Part of a small language model's weights.
Size: 13 layers, width 256, 4 heads of 64, vocabulary 512, 12.5M parameters.
Architecture: RMSNorm before each block, rotary positions, no biases in attention or MLP, embeddings untied during training, normalized queries and keys, attention and MLP in parallel, local attention windows, value residuals, hashed n-gram embeddings, an embedding shortcut, skips across layers, capped logits.
Training: 229M tokens, 6977 steps.
Each number is 200 + 40 x the weight over its row's rms, rounded and kept within 0 to 999. Layers, rows and columns count from 0. The size before them is the row's rms in percent of the matrix's.

# q: layer 4 attention query, 256x256, rms 0.0459, rows 248-255, columns 0-127
# k: layer 4 attention key, 256x256, rms 0.0456, rows 248-255, columns 0-127
# v: layer 4 attention value, 256x256, rms 0.0441, rows 192-210, columns 0-127
# o: layer 4 attention output (transposed), 256x256, rms 0.0453, rows 192-210, columns 0-127
q248,102,197,242,225,174,263,170,207,187,260,181,175,176,194,231,193,217,273,177,152,252,153,142,155,187,261,172,137,250,226,264,188,194,230,165,184,283,148,163,255,168,195,205,203,177,181,160,196,188,161,218,221,216,155,153,207,166,139,186,232,200,227,206,114,209,193,219,232,224,213,251,179,195,160,170,235,149,210,217,210,213,191,191,116,192,236,213,226,258,206,293,219,208,161,195,193,210,210,276,195,282,173,203,236,235,197,240,140,171,217,219,182,224,187,203,194,155,234,109,215,203,126,169,207,190,131,235,184,195
k248,088,192,186,158,277,180,165,228,168,178,195,157,242,229,200,204,224,143,166,267,246,278,158,175,194,224,165,161,174,186,186,171,245,248,123,212,254,180,175,87,235,200,243,192,181,245,215,170,171,183,237,295,176,169,178,130,188,228,146,213,229,171,228,174,259,171,206,233,170,212,172,202,241,241,210,169,190,146,286,112,200,147,169,233,213,212,163,222,173,178,82,181,159,177,240,135,226,220,187,159,224,230,207,176,142,208,238,174,169,190,175,244,186,172,182,195,191,232,112,282,180,249,120,239,188,225,181,220,234
q249,092,208,219,214,164,201,189,230,201,211,153,183,238,200,151,192,226,150,148,190,200,210,152,124,216,173,164,221,181,269,241,170,248,251,135,145,174,144,165,281,208,251,199,146,211,188,216,162,234,185,174,211,173,133,113,217,187,177,253,243,159,129,180,139,173,237,177,180,219,166,276,184,237,194,154,168,173,222,274,179,174,202,169,133,246,245,198,224,180,177,212,215,182,215,200,208,247,188,216,173,160,209,177,221,197,174,150,208,177,104,279,234,221,237,248,128,220,217,258,211,183,148,197,213,159,143,220,201,210
k249,081,191,204,82,277,189,224,174,246,220,171,239,222,197,189,195,240,171,178,264,245,229,201,243,227,187,204,166,216,207,171,196,141,199,165,186,260,204,232,232,232,133,215,214,135,248,268,162,192,226,123,215,234,173,145,196,210,235,202,201,254,299,160,211,131,204,213,186,171,224,231,190,290,236,234,189,203,140,273,156,231,129,145,168,173,184,198,137,146,180,166,151,130,162,218,152,182,244,182,188,169,167,179,200,160,191,241,281,260,206,165,179,174,166,203,156,180,163,216,173,161,165,110,255,217,180,179,237,177
q250,101,211,160,174,221,206,203,185,143,256,244,215,232,176,158,253,231,197,185,219,127,252,210,249,155,143,237,169,185,116,177,202,240,116,185,173,192,221,223,98,196,240,115,190,166,248,332,198,189,233,180,125,126,142,164,135,199,222,203,164,223,200,269,147,149,197,191,172,224,254,146,169,164,216,244,297,208,210,179,188,190,179,238,237,233,233,248,182,148,231,172,232,233,157,199,241,225,232,205,227,175,179,151,159,243,158,224,306,196,175,180,181,174,174,227,281,164,213,236,98,176,217,179,162,227,143,195,116,174
k250,096,219,174,211,153,156,147,217,232,191,139,252,225,228,235,171,250,147,148,249,199,252,159,117,228,198,180,290,192,229,214,158,213,206,240,198,227,239,181,265,136,236,231,177,210,191,189,236,193,136,204,178,169,220,143,232,229,181,215,182,175,180,233,159,199,207,216,237,191,205,291,212,154,199,164,246,208,194,256,302,235,228,170,110,124,160,274,113,189,169,196,194,204,186,237,213,157,200,192,234,150,160,210,141,185,229,187,328,169,205,244,199,176,173,180,192,241,207,242,222,206,163,187,189,226,174,235,190,181
q251,097,206,217,267,257,258,214,196,165,215,216,151,146,152,262,197,160,223,228,191,189,162,213,258,227,251,243,174,225,151,334,241,190,153,245,159,207,190,162,253,181,164,189,153,185,232,236,273,139,163,188,196,240,230,218,152,228,227,179,176,192,188,149,189,183,203,195,264,178,238,238,258,254,225,200,207,175,208,207,249,227,252,233,233,177,159,136,130,218,276,179,212,221,131,247,165,207,227,177,180,173,197,212,268,101,225,239,163,254,267,132,217,191,275,263,241,160,218,109,241,179,220,166,252,194,219,187,267,220
k251,099,202,224,233,185,147,99,176,174,165,247,209,190,142,186,234,217,214,228,145,262,203,249,230,172,154,213,228,228,158,238,205,180,204,219,250,210,200,181,160,225,205,177,243,202,199,138,203,219,212,200,152,227,211,185,252,231,222,192,258,175,194,121,137,194,123,217,199,201,219,163,286,158,222,201,216,316,236,187,169,154,265,109,236,223,171,226,180,216,238,193,167,268,213,207,163,245,204,207,138,205,182,294,134,208,209,184,217,204,211,138,192,190,194,182,208,150,218,228,201,221,177,186,143,207,170,248,218,193
q252,082,176,261,215,188,256,231,265,125,211,175,177,150,167,199,177,146,206,166,79,156,132,129,148,220,263,119,291,223,201,236,217,250,279,177,215,104,215,168,264,254,279,141,157,155,252,227,219,215,279,204,219,114,217,220,207,185,158,179,229,176,154,265,208,140,206,206,270,196,175,239,247,200,188,206,209,185,192,207,195,228,184,210,165,169,216,260,160,189,146,193,255,201,236,224,150,269,213,251,188,243,153,239,207,275,184,198,195,192,151,217,202,181,188,179,199,179,247,233,167,168,148,203,175,211,167,214,183,259
k252,090,251,179,152,158,180,262,186,208,244,252,246,236,242,219,207,304,296,215,235,223,248,146,183,184,183,215,272,203,174,153,146,156,202,244,239,268,165,213,222,233,180,302,201,220,226,213,161,163,225,220,197,280,211,166,194,214,255,205,172,211,241,200,231,235,197,175,226,200,212,205,161,221,216,227,142,193,148,249,175,270,97,194,170,132,147,202,205,143,169,240,191,136,135,176,192,229,205,174,142,177,300,175,269,245,179,175,265,162,234,210,238,217,161,221,251,161,165,162,247,207,241,208,213,180,222,236,238,209
q253,087,269,251,229,195,211,157,228,240,204,198,187,109,178,176,162,219,295,192,138,177,156,211,112,163,146,197,204,131,141,234,149,217,175,180,226,165,221,224,179,240,212,163,209,171,168,109,208,216,262,208,211,171,128,233,182,209,147,224,212,210,225,212,164,218,197,208,210,179,179,232,296,164,197,238,218,181,183,105,186,292,202,93,193,159,218,220,203,242,223,184,251,190,257,117,125,238,191,234,188,249,135,222,158,264,203,153,243,171,204,165,208,180,199,144,117,196,189,148,176,152,217,208,192,166,196,234,108,210
k253,101,206,195,230,133,195,331,162,222,220,172,236,190,179,180,183,242,169,209,267,192,268,170,160,189,130,220,166,225,201,167,210,223,190,214,213,206,114,196,264,226,239,204,159,271,216,222,193,173,181,168,197,183,200,167,285,154,133,186,182,192,184,221,200,188,237,154,173,235,181,203,206,207,233,213,161,198,182,236,237,228,147,255,257,169,178,172,167,147,156,122,205,154,229,246,251,184,190,204,210,258,212,154,283,181,218,268,269,207,229,215,155,244,203,232,157,213,216,208,192,174,183,185,220,171,214,196,233,236
q254,091,177,279,224,246,164,267,192,163,208,215,198,209,200,169,238,145,228,152,186,248,207,207,222,244,202,259,130,313,227,234,210,195,201,198,212,225,169,161,146,191,174,205,175,186,215,151,200,220,130,214,196,319,217,149,175,239,197,243,222,236,303,226,211,228,184,210,246,203,142,173,120,229,213,199,116,245,201,197,227,271,200,195,177,167,225,137,200,139,174,181,160,180,256,230,277,222,154,200,140,268,283,226,188,152,234,175,127,123,166,285,179,181,228,287,148,205,177,169,205,240,192,306,163,192,242,231,217,192
k254,087,221,226,181,237,219,207,214,167,190,240,252,221,173,225,207,238,178,166,189,150,159,243,241,136,164,168,196,220,279,257,188,215,193,181,146,190,173,264,182,151,184,194,250,193,242,228,206,162,196,246,195,222,223,207,155,217,273,148,212,175,266,200,232,120,240,241,173,199,201,198,225,182,151,248,229,198,156,131,256,108,170,257,194,125,162,203,309,301,210,263,233,176,197,181,226,162,167,184,210,201,253,255,199,235,246,178,103,241,250,156,173,224,213,230,222,199,95,154,204,194,207,183,139,217,207,262,151,132
q255,088,264,184,131,202,176,248,118,176,234,179,257,229,176,176,219,225,251,243,187,200,245,126,179,187,149,224,250,243,215,201,210,148,180,287,214,138,318,205,253,161,246,153,212,185,209,244,240,224,103,182,193,124,247,123,182,162,210,123,150,240,184,217,199,172,183,185,162,214,267,214,186,205,211,214,176,274,166,229,256,229,192,249,156,223,144,211,173,192,166,181,210,174,141,229,188,256,207,188,186,151,243,164,177,227,202,170,233,303,190,178,118,223,159,191,246,161,231,184,131,162,165,127,158,171,134,242,218,168
k255,093,249,191,63,213,161,176,271,218,224,133,165,184,268,186,169,183,153,220,198,217,201,153,159,170,239,170,233,137,197,127,164,275,192,217,194,200,300,137,142,146,224,157,167,164,242,187,215,263,209,261,253,195,201,169,169,178,172,202,229,253,156,212,235,149,213,148,259,181,170,175,116,141,247,208,206,174,137,180,225,242,193,177,140,227,126,247,193,131,208,167,234,138,202,225,211,209,215,206,226,213,279,216,167,174,164,217,201,249,132,204,261,216,163,142,254,193,194,171,156,188,211,184,199,249,221,218,223,237
v192,093,164,273,256,146,140,204,236,250,252,217,231,183,195,261,245,203,172,128,227,187,209,194,226,188,237,225,195,234,144,237,219,174,96,113,295,244,207,220,214,209,194,224,120,216,183,202,139,164,178,203,196,237,245,172,284,215,189,234,255,173,245,139,196,260,194,224,177,175,149,248,147,163,217,186,187,251,224,140,201,282,134,135,244,214,233,225,218,185,183,240,193,212,251,168,195,189,271,224,203,233,235,239,209,208,219,208,144,184,118,163,200,213,207,185,180,213,226,171,195,256,201,141,179,195,173,209,222,153
o192,091,208,215,190,153,200,121,212,184,194,163,198,246,199,179,203,251,221,168,237,194,255,247,208,215,214,202,220,161,207,228,194,251,257,181,245,238,243,153,186,161,141,152,248,183,219,225,252,176,204,174,147,208,235,177,174,292,243,189,239,133,246,251,132,276,186,227,205,194,140,182,161,186,177,189,228,242,277,223,204,274,68,198,150,216,155,180,157,284,260,113,128,198,165,182,242,125,185,186,167,207,201,216,179,180,192,241,181,182,165,244,221,226,182,201,253,257,131,120,152,193,261,192,253,217,200,227,171,205
v193,088,266,253,249,165,145,164,111,146,239,198,180,142,213,232,223,212,285,114,141,170,243,177,230,225,241,200,184,215,203,235,216,192,195,170,207,170,149,226,195,198,199,118,206,123,271,258,181,201,218,205,229,196,233,197,208,196,105,231,191,162,169,174,129,209,200,199,181,134,240,191,226,185,199,201,182,138,205,164,169,242,198,208,168,220,304,193,196,164,176,226,206,126,138,170,230,169,241,227,100,142,259,196,248,200,217,229,192,247,144,211,157,232,208,182,161,167,205,244,228,308,199,195,227,181,163,163,239,140
o193,102,163,156,145,233,186,175,167,226,275,215,127,235,209,125,250,230,197,182,198,169,208,165,140,246,234,180,227,260,232,267,221,201,200,185,222,294,208,188,232,172,217,216,260,174,178,264,260,189,142,183,91,220,198,139,187,238,138,170,173,219,271,243,208,192,279,276,192,171,257,235,197,231,176,181,214,201,212,194,187,193,176,183,155,241,218,223,220,216,222,206,283,186,109,189,198,195,210,169,188,150,222,224,231,205,151,191,154,309,185,194,190,249,179,343,179,235,204,217,219,254,145,176,216,165,233,187,153,205
v194,091,106,150,171,190,189,253,182,197,219,192,190,146,250,229,177,258,275,254,220,177,149,108,218,193,186,210,238,177,195,214,223,224,182,268,196,192,209,302,192,185,195,210,178,228,204,225,161,191,101,188,192,201,213,213,201,108,189,184,241,176,230,262,168,211,203,167,215,214,124,216,85,200,224,250,172,223,207,201,179,228,238,211,135,179,193,203,207,219,152,186,221,197,203,152,127,224,213,199,166,79,143,194,193,202,196,158,126,214,216,203,255,186,219,136,252,187,183,209,180,251,191,124,142,167,239,200,242,213
o194,091,178,212,124,195,267,200,233,130,211,152,243,225,198,164,262,202,193,206,179,178,155,258,221,280,326,248,214,221,206,201,124,133,242,241,145,226,271,176,202,183,118,193,148,199,254,170,248,190,177,197,248,209,203,191,219,198,237,188,142,263,138,231,232,147,182,205,215,131,233,175,195,206,133,215,203,162,190,213,199,242,144,244,148,236,161,203,187,211,229,269,152,133,216,250,190,206,157,216,236,226,199,221,206,174,226,153,216,193,204,182,178,198,247,176,210,236,141,233,176,97,186,210,170,205,198,89,219,243
v195,102,178,157,195,253,197,222,225,236,185,198,177,193,182,181,167,182,224,223,196,232,193,272,168,189,193,228,265,151,205,214,162,238,290,248,188,243,212,192,253,203,220,218,206,192,287,178,234,171,251,216,183,207,175,212,237,202,197,162,265,152,215,211,206,251,149,175,232,212,149,185,194,204,193,169,160,266,202,289,259,209,189,245,184,241,254,166,218,247,220,125,225,293,230,201,160,215,157,210,196,202,257,223,183,256,199,186,149,217,213,201,129,223,144,247,273,205,150,169,152,150,234,219,190,195,189,188,177,182
o195,092,254,166,226,157,216,311,263,192,207,261,243,111,203,201,190,163,155,209,237,200,157,191,171,237,213,121,219,132,67,220,221,180,252,97,201,272,188,208,166,155,259,149,121,175,119,211,164,155,202,131,221,229,241,182,168,149,203,239,150,175,103,171,186,181,234,150,213,159,220,178,217,199,207,270,212,175,174,209,176,171,190,214,184,179,190,237,214,243,164,245,189,223,252,202,192,249,214,184,192,212,182,192,235,175,166,159,198,217,225,183,210,175,192,152,124,200,206,184,213,88,136,202,158,218,189,195,192,199
v196,106,173,239,215,222,241,163,221,208,242,202,170,217,225,168,217,112,206,256,234,169,215,211,312,207,347,196,194,248,246,211,233,178,194,181,176,209,210,295,118,237,219,265,232,170,249,119,203,268,146,195,278,224,183,236,115,203,178,217,197,268,144,189,163,149,225,225,185,167,116,236,189,204,157,167,183,180,195,187,120,209,211,251,118,204,278,96,224,193,228,168,204,208,225,156,166,233,207,201,201,233,175,186,236,154,215,267,181,179,224,201,236,214,220,230,140,182,210,291,208,267,261,190,206,184,163,180,229,193
o196,101,165,182,238,241,183,219,208,149,230,159,221,156,191,164,272,204,224,166,175,169,228,145,209,208,150,213,215,199,113,230,191,241,165,214,247,231,204,176,197,185,241,209,260,278,183,264,176,237,191,194,185,235,246,236,165,169,242,143,118,242,223,118,191,200,183,195,186,276,188,210,207,275,164,286,202,121,207,227,146,134,192,228,258,256,187,171,178,151,214,246,210,263,116,204,111,186,255,154,192,174,178,247,197,196,138,246,166,218,245,207,219,143,156,211,160,146,249,125,240,191,220,211,248,214,240,205,198,222
v197,104,203,206,159,155,269,191,196,219,230,232,178,158,212,237,263,204,246,224,168,154,210,220,207,295,296,217,173,195,172,254,255,198,167,210,201,163,206,325,150,197,194,236,154,105,258,221,224,192,170,192,229,210,206,203,234,203,173,223,199,258,169,189,148,123,270,187,184,165,180,207,143,211,168,228,197,199,163,241,229,256,201,220,198,125,262,217,193,164,181,178,165,216,266,167,223,202,195,180,193,187,271,226,220,138,238,299,202,179,203,231,179,185,201,211,206,191,242,133,179,155,199,176,189,167,258,216,160,165
o197,097,188,220,137,222,170,251,178,180,309,209,234,156,169,175,211,167,181,166,289,304,166,185,215,262,229,225,143,142,181,229,137,212,225,260,159,198,150,194,193,168,164,124,220,283,221,258,152,230,187,175,146,227,261,177,120,222,148,251,177,250,145,206,182,247,170,174,313,205,196,166,152,233,190,244,184,256,181,241,174,241,153,224,207,281,212,223,150,157,269,225,169,201,155,229,174,215,236,202,186,185,226,176,218,219,215,176,186,283,215,209,205,210,188,213,166,143,232,103,236,157,174,238,229,211,237,242,170,312
v198,095,197,257,214,125,199,178,245,250,213,244,188,221,200,165,202,141,229,150,273,214,229,226,238,160,259,198,193,228,222,218,227,250,136,169,223,183,167,180,172,165,252,300,160,210,194,197,202,205,226,219,168,206,211,132,275,263,218,212,211,223,172,105,216,221,181,217,186,174,155,194,230,214,192,191,214,204,203,187,217,248,217,197,206,189,209,220,204,203,203,217,182,187,273,202,254,196,213,220,200,253,232,191,181,212,192,252,144,241,212,240,165,173,221,276,275,276,249,191,154,223,172,211,225,234,159,192,177,178
o198,100,203,191,253,198,174,157,198,209,164,325,186,150,195,220,169,215,208,191,208,256,169,222,206,133,219,127,139,161,195,223,228,286,177,188,181,253,211,225,181,242,186,77,151,106,198,154,206,202,261,213,136,197,197,231,200,183,192,190,270,140,163,180,200,227,200,82,175,241,211,116,204,129,232,251,143,227,207,218,201,216,201,246,179,286,225,264,158,195,224,232,208,200,165,181,202,214,265,197,264,178,129,99,181,226,213,261,194,204,173,240,250,201,152,184,220,171,210,158,223,180,231,260,210,201,182,334,181,182
v199,092,208,202,195,207,110,191,130,172,234,189,223,170,202,233,190,192,115,103,192,222,259,225,146,178,115,188,258,161,206,212,149,259,175,232,240,231,204,142,241,193,183,192,154,119,238,301,193,171,256,195,171,210,255,202,315,232,140,200,172,175,195,108,199,216,206,184,273,201,211,188,216,207,231,171,209,150,184,164,274,86,241,175,256,216,141,264,212,199,210,248,216,188,209,272,198,163,287,225,188,224,167,182,214,258,192,182,264,247,59,220,220,219,242,163,191,216,211,193,227,173,159,213,190,183,171,233,205,176
o199,087,184,162,236,193,215,316,181,240,254,135,167,155,220,240,212,187,176,213,152,186,159,237,110,192,235,158,224,207,174,219,244,170,133,246,206,174,151,144,185,168,142,197,206,176,222,150,180,236,187,183,172,253,214,185,230,250,186,217,303,166,159,238,214,117,230,217,143,150,150,118,212,238,200,155,224,228,261,178,239,133,197,215,140,211,265,167,276,256,149,181,238,261,207,210,194,219,226,211,199,236,235,218,208,186,237,206,190,124,197,230,163,168,138,209,136,226,222,239,267,234,197,233,118,145,202,186,181,190
v200,093,178,214,242,161,217,175,183,162,198,187,198,223,234,164,242,190,222,122,209,199,217,270,100,178,189,196,245,127,229,185,198,224,251,186,242,230,122,235,230,189,169,217,117,203,255,211,213,241,239,169,208,249,216,126,216,286,133,231,246,228,201,140,220,181,200,230,231,210,123,191,192,222,199,207,182,206,239,205,241,164,109,186,265,190,195,259,238,163,209,187,164,168,235,221,199,206,174,165,252,225,188,201,223,127,210,292,170,166,89,211,213,221,225,219,260,168,190,224,176,191,156,177,206,257,231,215,136,168
o200,098,177,218,233,126,175,212,238,236,209,213,250,200,219,197,122,223,198,198,281,253,242,247,212,170,165,161,234,129,216,243,175,214,127,184,164,209,167,175,189,198,288,121,189,146,174,233,237,198,309,204,183,180,231,233,232,203,167,227,286,227,174,209,194,244,157,192,214,254,197,189,214,193,264,140,189,203,187,229,186,159,160,152,222,204,243,250,262,195,190,204,237,171,211,161,195,218,193,248,209,250,157,163,190,250,211,227,249,169,227,263,219,111,144,123,187,180,169,171,166,136,252,195,155,201,197,273,148,232
v201,092,289,149,225,166,217,201,232,158,192,204,180,264,188,228,219,226,199,258,230,225,203,233,208,178,108,189,248,169,35,221,198,218,214,208,209,203,198,241,87,218,156,181,147,239,184,286,186,196,156,212,183,146,238,224,230,143,178,188,205,182,194,230,207,265,191,186,209,207,172,253,199,212,214,216,205,302,207,220,240,240,188,229,146,200,150,216,190,171,183,218,191,198,232,182,285,189,174,210,222,142,131,170,190,249,197,138,284,209,191,158,215,220,210,119,267,192,199,166,223,244,181,154,197,188,176,212,237,211
o201,102,180,259,224,212,243,147,222,213,165,230,128,238,175,194,188,229,167,258,182,237,133,246,180,228,170,227,224,270,222,207,134,124,267,303,172,177,259,205,192,223,97,213,217,161,270,161,226,214,170,219,231,170,177,257,209,270,273,162,203,224,219,180,206,100,266,212,209,192,148,162,238,139,241,205,183,204,235,248,136,287,179,227,116,147,177,228,175,139,199,177,184,173,209,238,226,276,172,237,172,163,189,217,208,149,150,182,190,226,212,113,176,199,277,202,219,136,205,159,172,177,195,253,191,163,234,206,189,167
v202,087,269,213,181,158,197,196,135,217,195,194,205,250,188,213,202,214,212,160,207,174,174,231,176,209,194,242,216,191,104,190,202,219,244,155,215,187,160,132,186,165,235,165,221,206,187,190,218,205,290,191,201,214,185,250,283,203,199,192,252,206,142,188,225,218,261,210,225,143,230,259,220,210,190,166,215,231,192,215,287,265,90,200,277,148,247,123,235,229,215,216,155,155,281,203,246,195,198,268,195,270,214,193,222,255,177,169,258,260,203,183,137,210,209,190,145,259,210,221,172,183,189,218,214,216,173,217,178,181
o202,095,192,265,246,210,232,197,202,194,212,215,168,177,140,238,203,193,196,88,209,215,236,219,156,117,207,179,115,153,196,196,209,243,255,183,218,251,136,238,182,206,278,175,213,167,236,222,154,179,205,149,129,152,239,192,223,241,159,212,165,121,274,167,156,210,141,212,168,190,144,229,231,212,160,189,211,231,171,247,162,178,219,205,193,143,242,218,120,212,153,213,177,182,179,189,200,285,251,188,217,138,243,150,164,158,201,177,122,197,126,220,215,203,192,262,242,248,265,196,173,185,240,206,140,193,207,223,104,231
v203,099,288,213,207,177,112,212,143,200,198,215,191,244,208,218,142,279,228,182,218,250,212,167,233,207,188,214,102,265,119,211,207,200,75,264,187,161,214,180,78,244,210,222,193,198,238,237,191,159,154,218,195,227,218,231,179,179,179,199,219,181,179,161,156,160,186,165,177,207,195,120,165,185,185,196,238,184,147,188,197,251,217,251,152,186,171,119,202,225,167,257,196,222,202,258,245,170,320,170,206,163,220,186,195,228,192,231,201,180,131,126,235,169,180,178,202,292,207,140,191,201,224,200,182,173,218,259,238,244
o203,105,197,171,224,138,196,148,161,175,188,185,162,211,178,220,221,198,199,159,164,196,130,154,207,143,228,231,126,205,175,273,201,177,156,226,187,192,185,253,216,175,79,274,165,139,224,213,213,185,186,245,170,254,234,204,214,187,232,202,270,181,223,198,207,223,188,239,267,216,279,267,245,253,186,241,209,190,220,245,217,181,233,182,151,157,183,230,115,194,259,199,151,206,252,171,223,170,179,178,200,153,188,225,255,153,220,173,135,136,155,163,227,321,246,231,234,252,199,192,216,190,156,219,164,194,217,206,192,175
v204,106,159,214,165,221,280,230,266,193,183,195,209,199,207,179,242,193,158,202,209,147,233,218,153,209,231,244,209,137,311,211,235,205,168,112,177,161,146,227,273,182,225,240,101,207,201,252,228,233,176,181,177,168,176,132,260,237,244,199,175,259,247,213,160,163,194,255,156,301,181,158,229,235,194,210,158,132,205,191,138,170,138,157,255,139,201,165,210,202,217,183,251,157,212,220,256,166,151,196,176,230,162,203,209,140,205,255,170,203,160,147,181,213,231,214,218,228,195,203,225,184,131,184,185,187,201,169,196,197
o204,102,247,202,126,111,178,207,190,239,230,184,180,214,169,201,225,240,162,223,210,208,217,176,223,226,138,145,160,234,238,204,196,174,189,244,187,198,236,218,142,228,231,149,220,222,204,239,258,198,130,177,155,150,175,201,173,187,166,201,175,241,234,151,184,209,165,150,145,235,118,163,220,146,308,174,219,269,102,161,254,261,155,213,198,249,192,206,218,162,130,215,200,226,182,269,200,179,193,240,208,165,220,182,187,293,219,229,258,265,153,217,91,128,180,243,213,242,195,248,185,247,200,172,242,210,174,228,188,185
v205,116,125,281,250,191,135,197,143,212,213,241,204,185,161,225,234,258,214,153,251,194,248,195,194,199,239,185,120,135,167,187,181,218,79,146,189,245,147,117,185,139,245,160,208,200,227,250,187,181,223,191,198,226,208,197,243,167,188,198,131,249,191,167,166,232,238,218,209,240,151,137,192,200,192,202,215,241,231,174,246,205,173,210,209,178,232,196,175,147,222,219,155,242,190,230,192,207,193,200,213,208,264,211,197,177,209,244,178,156,139,145,204,201,170,239,238,250,228,171,173,251,193,206,188,186,224,200,197,160
o205,103,258,217,205,146,190,221,219,232,178,240,188,197,165,138,193,273,206,165,203,249,222,180,156,210,256,136,185,205,243,200,152,191,243,249,143,192,201,212,163,184,220,123,189,137,116,189,290,205,236,163,74,199,193,183,156,183,178,209,276,207,185,159,189,207,253,204,189,154,234,164,235,187,215,237,196,286,150,258,147,207,200,206,132,244,147,234,175,219,216,141,190,194,193,192,188,187,235,187,204,244,158,221,130,296,200,226,163,213,91,213,126,249,214,181,182,148,200,222,232,215,161,148,181,199,172,337,145,151
v206,094,221,176,188,228,220,217,211,182,200,196,159,156,223,261,214,224,204,216,195,188,200,179,237,242,146,225,200,211,205,155,162,207,148,205,239,161,157,245,231,154,193,214,224,254,206,234,188,212,199,222,216,237,288,193,276,151,210,173,194,210,201,244,227,217,163,136,226,135,227,152,89,158,267,215,182,164,191,219,238,207,249,153,227,174,181,239,202,183,175,232,167,225,196,130,124,223,228,174,170,181,215,217,246,222,168,232,130,264,189,237,259,195,190,153,229,171,247,197,170,233,232,180,195,190,223,162,182,155
o206,099,220,219,142,206,183,211,205,189,203,234,207,179,239,193,170,139,149,221,264,253,166,218,241,150,250,245,158,236,208,239,223,173,168,256,146,208,213,141,217,125,153,185,166,198,241,201,221,184,161,182,257,178,222,118,174,208,264,181,283,221,198,228,253,213,225,133,211,156,194,167,145,204,145,204,232,207,185,165,302,232,166,254,167,189,229,169,211,247,278,192,170,161,243,272,199,175,181,145,194,229,147,203,256,229,199,214,259,236,231,242,152,150,225,259,237,141,162,131,217,129,195,220,158,204,220,158,196,249
v207,101,208,195,197,132,193,164,254,212,256,215,196,187,205,134,184,144,131,144,244,188,223,241,134,221,234,267,144,126,162,251,238,170,165,179,219,183,208,232,191,189,197,266,138,157,247,193,230,217,87,206,237,205,174,183,233,279,140,212,255,222,212,199,178,226,207,194,188,227,174,217,165,219,189,200,180,180,170,147,213,268,163,176,255,187,152,230,236,221,195,244,192,194,165,229,263,198,243,246,192,248,192,197,187,174,191,196,138,204,191,239,188,195,216,109,226,221,229,236,200,127,151,175,175,137,331,157,180,188
o207,107,203,156,210,143,183,184,162,242,179,204,270,241,220,193,202,229,182,164,253,200,285,237,220,227,169,163,198,190,168,196,294,206,225,158,233,188,251,152,195,228,211,203,216,222,159,231,145,186,167,214,124,162,199,208,187,189,172,237,195,162,191,169,179,248,200,132,135,188,154,180,141,207,243,194,184,204,203,308,266,214,191,171,191,200,208,183,132,204,211,135,192,148,144,177,210,189,279,235,209,146,180,90,220,252,151,225,227,194,231,215,197,190,263,209,205,152,202,117,140,204,153,158,194,240,168,189,152,197
v208,100,171,186,181,258,268,194,231,255,150,193,212,221,191,228,192,115,98,178,146,200,156,219,155,211,142,161,251,190,184,194,191,190,290,270,153,230,238,177,233,145,176,156,289,215,261,60,176,190,254,183,211,206,218,206,174,128,182,167,214,203,216,207,224,172,182,219,202,179,167,218,204,191,177,149,215,210,221,243,237,154,211,227,255,202,165,226,192,230,185,164,204,230,205,189,72,195,210,214,242,226,215,210,202,253,162,112,169,155,293,264,220,242,238,218,252,138,161,194,189,147,236,236,181,197,194,218,187,187
o208,112,158,200,231,242,255,274,242,181,151,187,179,214,198,273,171,119,246,134,152,164,178,218,174,196,189,220,237,233,226,230,214,211,182,229,204,187,167,190,290,227,201,259,75,245,224,223,218,148,249,122,320,262,306,225,273,221,236,177,159,141,233,233,199,168,148,224,255,169,229,192,200,190,136,200,251,112,247,190,205,158,257,128,162,154,204,205,222,173,216,244,198,239,196,170,168,221,144,228,244,178,176,279,216,202,168,180,218,161,192,164,203,140,219,164,170,190,216,211,192,207,234,199,250,172,225,134,187,243
v209,097,152,181,192,177,235,238,166,154,237,206,190,232,214,254,225,232,223,199,261,235,178,185,226,240,238,229,187,178,167,198,237,208,97,261,216,162,205,270,170,192,228,214,186,193,279,269,242,174,74,199,204,180,265,179,249,230,110,213,197,256,144,215,156,128,239,221,202,193,202,238,202,203,226,188,187,167,164,125,165,222,224,236,279,163,161,235,208,182,185,254,191,233,215,236,253,193,244,223,158,234,138,175,179,184,189,218,132,188,191,221,273,160,210,204,187,219,269,181,196,188,169,201,168,162,216,244,189,240
o209,102,119,231,167,176,265,250,166,159,165,175,253,156,156,175,176,184,209,176,193,217,156,277,211,182,222,150,212,226,238,180,141,145,163,296,115,134,146,230,193,221,124,250,204,186,210,172,222,269,201,230,184,210,201,204,200,194,170,238,212,259,223,205,231,210,169,161,223,188,233,176,176,197,232,224,193,263,227,243,182,230,273,210,174,173,166,154,201,165,195,208,152,200,263,174,167,188,213,213,201,181,262,191,196,162,161,228,195,190,178,185,120,256,242,197,253,174,196,230,181,223,125,180,215,164,237,171,206,274
v210,110,99,270,181,199,326,203,268,234,215,190,208,179,199,184,191,292,226,128,193,130,184,149,222,222,208,219,243,184,213,200,238,257,164,315,202,164,173,269,197,144,197,273,173,248,176,232,204,245,212,192,182,148,183,185,194,251,205,248,178,232,234,149,199,151,173,168,179,189,94,234,180,239,202,259,223,154,197,135,226,120,236,161,100,199,167,248,229,186,213,189,207,203,203,168,219,199,211,206,195,224,179,213,222,191,246,203,187,224,235,233,213,171,243,204,208,178,187,214,221,300,162,189,181,165,163,184,203,210
o210,110,219,203,132,258,201,184,274,228,201,203,169,206,194,192,191,183,144,249,164,282,135,218,193,210,243,151,176,180,214,280,65,146,146,225,169,146,205,241,160,180,158,111,192,211,307,148,191,170,219,194,281,152,140,170,200,195,218,218,217,244,136,215,218,187,286,141,209,245,242,189,212,138,216,189,168,162,120,221,169,189,119,253,233,200,227,192,221,140,166,271,244,284,148,271,188,231,180,207,199,202,182,150,222,192,193,246,284,246,189,235,208,216,110,227,202,202,242,165,164,164,281,261,178,169,243,252,195,254